Weights of a small transformer language model.
Architecture: RMSNorm before each block, untied embeddings, normalized queries and keys, capped logits.
Training: 662M tokens, 10094 steps.
Each number is 500 + 40 x the weight over its row's rms, rounded and kept within 0 to 999. Layers, rows and columns count from 0. Numbers have three digits each. The size before them is the row's rms in percent of the matrix's.

# layer 3 attention output (transposed), 384x256, rms 0.0538, rows 119-127,247-255,374-383, columns 0-127
119:516573535550489496495496549440563501498465570478504497457506482519435475560449491498441519558511476531500441486550475434475502431476450515445614453408529595520492454499526546504490541506550438536432509472536485459504513502521524550547527465507480554492535527439482447499447493545487534495479500513494420567459553540571576537452470475541445496496503573475486503457532541504511491496548
093:504468504405439576479427594475525497475479549465540473509499512577480489405511516513491464455546461434455503497466498488446509531528492457447446575507495527449443527482450470549506561462478514500508515537537549536495587513576494446531493412455450476558505414558522473479568571439535514481441479425554570470485487511480453472535481507524482504479451532507545517537500564469442427480514
104:503524482456539554496469469413500425552461520542467522535502495511486498521441523535458569556529529509498477494493528489492532499527533519479448546497499531497549567526561450567530515515518423553517554628470507486548532512572487497507488496428547534435517497513435551518516438511467544572528472512478500477632510485555496589492525455501452554560451547441451499561477527533489486549452
102:508511541465505502448465517554447510512445462527546477504510446471427498550491485494591547509523555517429477488557505472522414499456512534502519465491517504588493427492483531477527585478556446487526528514524469457509492462569533563531472443529497533487490425468502544493535512535524592483479517480551454471473570535497509524519467518507453450489481516480506571505479543572473557499506
123:411554411428455533514510546502465425448473476465544523498483455522522546472461450470531533443466485555492561536493498520491530536440512503497432563476512518466489492469444465474455526483486535436526506473462535505439497540433492465507509540530415489542530553556542564473517523531492429456497435479530527497456493499421459454507478505542569493488569479434512561507465462430421499451482
093:529516471474421541487520478431531450477519508491522556559471491443521522540470523418512514568479518461434477497473487427556471473500521414471541491482441438463477501510541454510507490431557488518538485460426465473574520493470474492534483444443500560481486482554401476569485560485483517499471518471546501474546484517501526468504497372512549541509438404501529576517512475496463523496549
107:527504514435551471434483500518469515535424543524485460557504431470450500500498536468474471472506543462485541506560568531575483526556502540572510504520477590561518495463519489450583560479406486532506533474495543503520478465485525461511531451444552524515559446540521433463478483493523492628502519508601539487486440447549513435500519598461534536521466550505544498511547522517526471494495
115:442545575522548503472522495463521460556534450515516505529482492494536518476488519497559609485564573571510548489505472488502509507523488461461542496470490476538502513545522491518537521523434490479502520520520470470492477504450460506470482490570518469463436498499528526505474480452449567460450492509468503482396556510508529447542508485516509520518470557485607480445508502507504474534557
109:524520539560532519476545470499441414492529544446462511477494515474452512582466551443521519479459477510489405492645518477487454476569549440498556428512475468539490441509540500501481527492507462518477509485550504483487461535532480521532473493512471452438413557450503535507505506482492467485441529560507527517522533527558536530476499539489460437540496521540577520491509537507499518427477
091:516490476479446516479453440483451470516510495485536632480539464452473497561478476529532501487453464530518480482544476458557496531486526486494523507533531512516442475429607537465408513506441466508519467514527461577572565502509524435414495391478424445492452512503559510459514540511473435501483567555516531419483554504512492497577451398491496481459452538448508480497449501525447503484514
095:505451508495512496505491530505554478478475476543519495476527493511441554548437549546513525509539460437510513477512507470472552516462502430488484553463517540487493462501486474540534514451525521442406454429541578514554495547515518559483508465447481494457567433461493455507494489458462532469499517576443450461488496525522495510476494504504479516493414507517495465551489510481489432432448
089:497533465474474512500603541488502518485522514548516495498506598466447506528489437518598550503456500454442487543395482513574495564514519524545484496511494472524535470628523476463526463469487389535484487512510501528586498498474466476547527491402498572556450569550467465582413500507494501517540500523449466537487500491510489525520439420460492505464448550482528524493488492589535505537500
098:482541545456392516520521569502537566452520503540550519543539503511529513550567450507557516483480498508484471499500503479570499486539516495457541516500454455593485473576516487545526563487516485474544514486534467459517516518422479530494435448410532518538497449543410526511489531504496525533496496525489518474506490533438491465484531433503445483485502493553523576522500452545477544568505
090:540462452533416507531547407397518498597528451469471492450511492529524469473439554538513545512513532517540567497463511411557538491515528540495529367533549480445491459533467497493511511491533565438514506537471482448452437510478557502494521486534484471496450526445496558497512534499480526486434550403482505452529493538481502575457544535526516494443472471561566537621414454510536514478479
093:569507502474531493482474523536525508513506496494495563523506473565431543484495468516525444520498460480515508490469422554472575539476398443517512562458535520518560445442494498536510525507545559499491457430534511470555541493531472499506565447463548495495571465471387472400527438557496528492582561486557467508491440471503564509467418508467500528545482422528411455479522537475486407468477
097:439480466458487496530480451496466477496483538456494500519469540475522575510460502413544570461534481511462432488502506546478500491449447452456533490471456521375498469483559495499539517483426510499471517497490521565542473478464512473538500500555492570497490510531570504557436513510469465472505488540491529468529499549545534558529499522481548495456469510480518455484504543502550530515505
088:517515453549439512466509520435439512501482555468445560452483559515527535430513489524511558511547520512515578504486496496575548507474496541527501499482570585492477451547514459435507482529436511378454539601492499551453543507433488536523481447597437518563524522527606513471506502505544459503457565569502518505444476517479427515495459524486505535442480512512535482532532540490547477494493
104:470481543487489511531590551530475544456480493455527565470484554439560518483579471517528516471451480529529492462531519523470512494477506576457520477559509432476525489517507516513477493513472564453538481496518462619540516529481493438449478551470507535538513529469497500573552547564423447486416426526530516500492504457420480496536490494537476466474476500476496513503484471533439525561484
099:552527550529497540536513553511534427539449529472482524496491566487501539498456479472459516502476512491497473508534549541463549458454426475546517486544494512464552516489600434467552443525507485572438498466419486566497518472505594468442426424530482467521419462426499404511484475496488518459528539452496443449470515530477480529454524465491463497432526484553546438456496514508462543484520
102:492557495483496500528503539544469503427527510484509465504484465479525565479535454486445480445456502483416455486485491500515482528533474524497406388430500451454406427490539490483500458462530400482510524483492477475450494465507431483493486558436566454509513499502568474480496488482474516520502456496598567462502492503514516466574499440517539513486491371484452516479513489567531500512471
105:560524476453457492520469525447498422494527458583451483465572521530512454481546522508446578506519514559540526496495541566544512467434504412485468542486396565533463467415500508541492551457461462496471452516479506549558498537439515511425391517511523511469556601482513503437496480512504489519497490533439470538513490551516476485477487464539509526505499473488539551533490501487439451440542
103:506476514473553536465596546513447553453520480556625496463518509493491476503498408460457496501463534395534527558545466503508492499476512474523472491530498496459441500486541480479453465456547520458534484530572493470549528461499503484461568481439480463449447490473530554493532519486460471424456595505569600493534574460461455469482512466543481469509480503570531476556475455515569534457506
107:427507498510378536458574483564518539442554530473515466512470437505482506554516479451525483475535462469456487557541466396488406572566488497552464494538501479481508499560484487542500567511534554487602574538508534433427529490518450443532512560494534564498469423545493504518494463466458515531493500488533556444533482523449466598532525502548468447413532511567472455465483525477556508490418
108:483545529461433542573436538499556488522466568532454478492469551529511512555478475492496449577482437506424412513511527436418496585569492491578455538541501492393492505532526470502526521542457527504455527468515502516560482586475529529467488503482501451492490437500480526471472594440526472443562494495487491464493504547528483482574492544460510520479531480572506481559575460426471530549503
100:542518494539522502507481484466480483480504472468508527543473508492499488427536512540485521505604482600614529474546521501407561471444492493428469546516448497436499492510475544533498473474509484519520475455542441450498466519544555474481560486580524528502441540524520560519515438471476479490538464551484524460529504472474432563452482484527499503533522505519496517478489532502485440475521
103:509541459526507566573534507462538486502447499536475472462509532501529482501546561477489455539501575524474484426471475497519525470491483520482508531467473519581493506509524456509475446517463555478505484444496508534548505513486457518460482576517543494402453569499545521523483549501542500468470505513471527442515475446544537483481483535520443488468496489475496505556475497447545470411468
086:495493522505551501556541490557517494460462537499523481530522553424531514566496443477483459513469492462512501449497496482489489552502529568551503492516521497418420483507517490449483428541477531542476450543503500547576485540455515531505510514485532516515551456443530504535519426471487469461534471541550494434464485542448506512564435514476522568530523494430534406506536426495512574555463
105:435448360510486521541509521525457574493482476543502438439493546388496555540437478491536466519516541490473471524510505507484497454546499567501535474556527499480513472456528489494544437539465490499448507527496502506417496485497484443467465543582521426456462444456531496534447544436484479395469531510438505501516573530457493488581497461551534454496499515561504489452569445463500544562446
# layer 3 attention value, 128x256, rms 0.0495, rows 119-127, columns 0-127
105:522492508485501478508521551450492513471503478577482524512542521540531487469527457463519508577479466491476505562495518546473505491435520440484541555461505566522528483472439453478494472413549532487500493485441486516473508496483465520508485439555525514486530479488441540485479451541521488528538535512471540488503507473477589516409506436483437504489450605627473504506488576498494491526521
098:459506452511457501506479457501512430492512505497445474493469416536501485484454486463468458497477513516456525540537495474496457528489498568489503396477547464458501471522566461549429500460464502487531492462494422471478511547513493499554520519475551433442442539513470557534505502363537483523479520453556500533517546483471560609469525503512464475562498499516514484451460477525500482577510
098:481484500473438518499473557448485481530460400486517481480500439509573446543490499527530499515453507511506510474518487533463497459569500596489487561525447505526554524463423532565527544568480496540556525512450526509495490610454439513512489567546457482526558522505534458480458449540454527523496422502494459560461509537439538477497416511499442486563458426435505533528480472576491526492552
103:578507450531542472469507495444492442603537490457619459483575547482504482478497467572529515544495485535565480416499517515469526465497540499478544482546493514483469527440423535450516524441500527452480518437495491586536454541518474470493469430474484465513473454505538541541455402599443478502521523487542512511472537430466494453532457519441544557563436485478506496585503532512465486461561
106:422506460506508499476616454596468578515491491409558528504424460549456547473472481528522472574417590526493487469415521550544529489474458570464486424495508508492495404449492430418464460458517491521539495508524478454562547468470482517603531458471492550504524566469473527488555505511460446482526495460511516456504496514511544476433511534477444524554533520441503577461494522490565474490466
095:485583488498490522492471485532506480586519401511512462494493477542454487538437478519535484450449511457478516587472482450480513517514537494576507422506481521484439573513502596558515538558528460486506524483513501542490466446539506463578495499429551533515528592475548506581482563544507461493507458434579534470447454443499460484484569484552498513481504466511494500558490488543463481583438
105:553522501506523511515446453493513501485518482501510527549554449556508523466474526456516520527540540558525539551465508518455486483503481502491480458435509479464440529400526494490517520596535482506508532536531549515481543473501495549460492461521453508440449482453493486450458485512465488555526489519488508559495471519572533522562603472520513575535605548511485504386463515550507537493476
097:491538543464504378533559540571491506535552551463446564543455476469513494494560477428530546474508464515515458477405547590465526514461492448522468470495468495489538476474504457511465571443490483530457442421562507548506493439474464457516466558516442565514432488508480476481514470502518472496471511506421470556526576467439537494502520486510472472421476475520507562546539514473545455439504
108:557473546479524441513417485457447504546526544504529559525552482524504450475505474561469503592498508467486462555485486551457485472547529408479462513502482499585463535543536552458475506385513518385497421539494473483567482563424496517566487410477458567464452566488529472520441498515509452481473489488464554548499485519553548506503524425447448460503538503508511518529505509495533484502508
# layer 3 MLP up, 1024x256, rms 0.0716, rows 0-6, columns 0-127
101:518426515458455433523484456487500520482518472509543591503528577555463475531544539404470484544616526518433449442519535454448523505538536517511535519511452494521457534506492482568499449620509536537505457493474471440463481482503552499488594478488573546472516475444500489506485469543531496508469559496459438542546525506526520516583544465471544520536536525484519449490470488539542529542491
091:573450502514501484550495481519513503517556567487516496530412504475489529534484489509495497473500472456470479478481568490505565546509516521378514448461560461473421471588514479507478534577507491428458567495518491486463529508565556513504522530460516505465517448507559429536534503502486565511470615529519479503519447547513504476542518491470474526521451505521527513511480451561524527518547
097:545446525453420414538516424495489502546529538540522521484539543497499450574508491456521535482462501470469599524503464560529482575445543525476470478497465575503561532507445535499486541567516458522529496505443510507499478538473508503524530541612560517469489463518438478545513510450533542480598571421565527534403385537504468451512557550542536427456498501465500494523566519452460529466454
104:454464516483537495483528523549510490520480446499481492452459526397537495449509503482453501503490496437525502526514504436472515530512535557501429478497522493542464539490479516459544504461493502415486458494526503508512456518471502570500520511498476564427495500482502411448528576472582544524582514505539423486474439549543549469445428475562458444430583456529513510488596519526442566499435
096:475550518519483451543464459519483558496510528473523511527535485480456555424499492507537504464524449488418520529439592520545456480444506498520490518481469504443575482457509488565490446468508536416564506488535560545516528430538484456535533563499500532442530491439439497436486486460498501478515549467475484455513485529435558521526532505524492518534569468484532480517469466575516508484550
100:554523539498487541563471504501504563452456441483515535473472507432485456417502560557466547418555499512452508536467518476435527511517490485457457457501522576529500585511450464569517444506471538412499462492492553511488541487515540459497585520521496562512441433523522447477545499446527567539565537473461529503491473486543471513531477520448539540534559457475525495488569458551440516541505
094:472498545519544530526554507439465533623439517504573474474446512481523531490472497498432555472530410503560490516588533468476509531454478569415493450528447507538593516469484494479548522522511492500463485462554494509494431504571573498441509447511491479485474474475517476568487525491494503507455509469488448532551558530497530550493537551493491514514551504502516466483518464518500513603512
# layer 3 MLP down (transposed), 1024x256, rms 0.0656, rows 0-6, columns 0-127
101:465522491467461491542470447507540519510490488452542509464560532462527464549523578536461465472469507539476476482507500469518465518478504501464557571507395506478525544519459506566489518521469549481454424519501516542497467549534487487497513495464524472507494540495503514523441495517506504537524565494442542458553519521539478468542509504465518498559476482509422460471470513569435466455554
094:440470507586507469493477492507475455508517544547553512536526524443504522515450534465505448490490506478507507499411591477493498513496435458478462516459492544361507464465505595482492508561483499467443545479508479527539504498520513527446460500443586545502572503464489478539509559520521535500504407497494488455504491504530519528499494468437494538439470533459492522467471513502503403511537
098:496502484525481546537558519500481490367519473499479515522571506528535547617508534483430461499446573478525489418445501548519525473502510511438536467533489482464546457555533468510508535501520487502491513541526507498491482566464488460479494397478507495561501503532493460496453544488515531545494579504515428485487438519484457495559510505488485475553523545522439524488511567480506518413515
100:508513468527467490444482531475548477431484465500556477537532513490543443425477464516489485611497526494546501437506508544473476524457532475455543563478497457483494472528518498486500575487487487557505479452532518481579486523496592509441457448493514509496451498497515453493490499467552490550531484447542507593491448509451475525501478520562563566462649441580522491445491488442498431504464
095:426562512573530464419447434523455482503468452429456526546507460483472551483487484507529444498569530447539446527448500506531465495454528491512477483549498580499501523470527533481469563419525447478500500520516524498558490510479456531512542485488506436495548482481505473470454454532458491432456469476523516467483501463435492466515527513440450561519475551508553538435521482468523464430523
101:418504503644456454504431503476535487504454488456480577543489492549484488492488485519455511467495478474483538507465458517561488525515492540545551480515503433550489574550539512508457481446515505455471435459498512532531507477487534545533468418454584490559524384523556503498544496519488515518448512515478593504520551470499516590561454530476507534523446436452445537560463457494557532578496
093:506487546514499476509524498441513464529484498463530497534516536510526487540476554551514493472518532503517536484464567465462480456478598466503546491528428478502486495518448480428473507419494447522472501454509498532466496563491535501553466517521554531468462524476537517547501562545567546528527489591471495535522485527446463452516484559499447532507454478460446500479447494517497460495442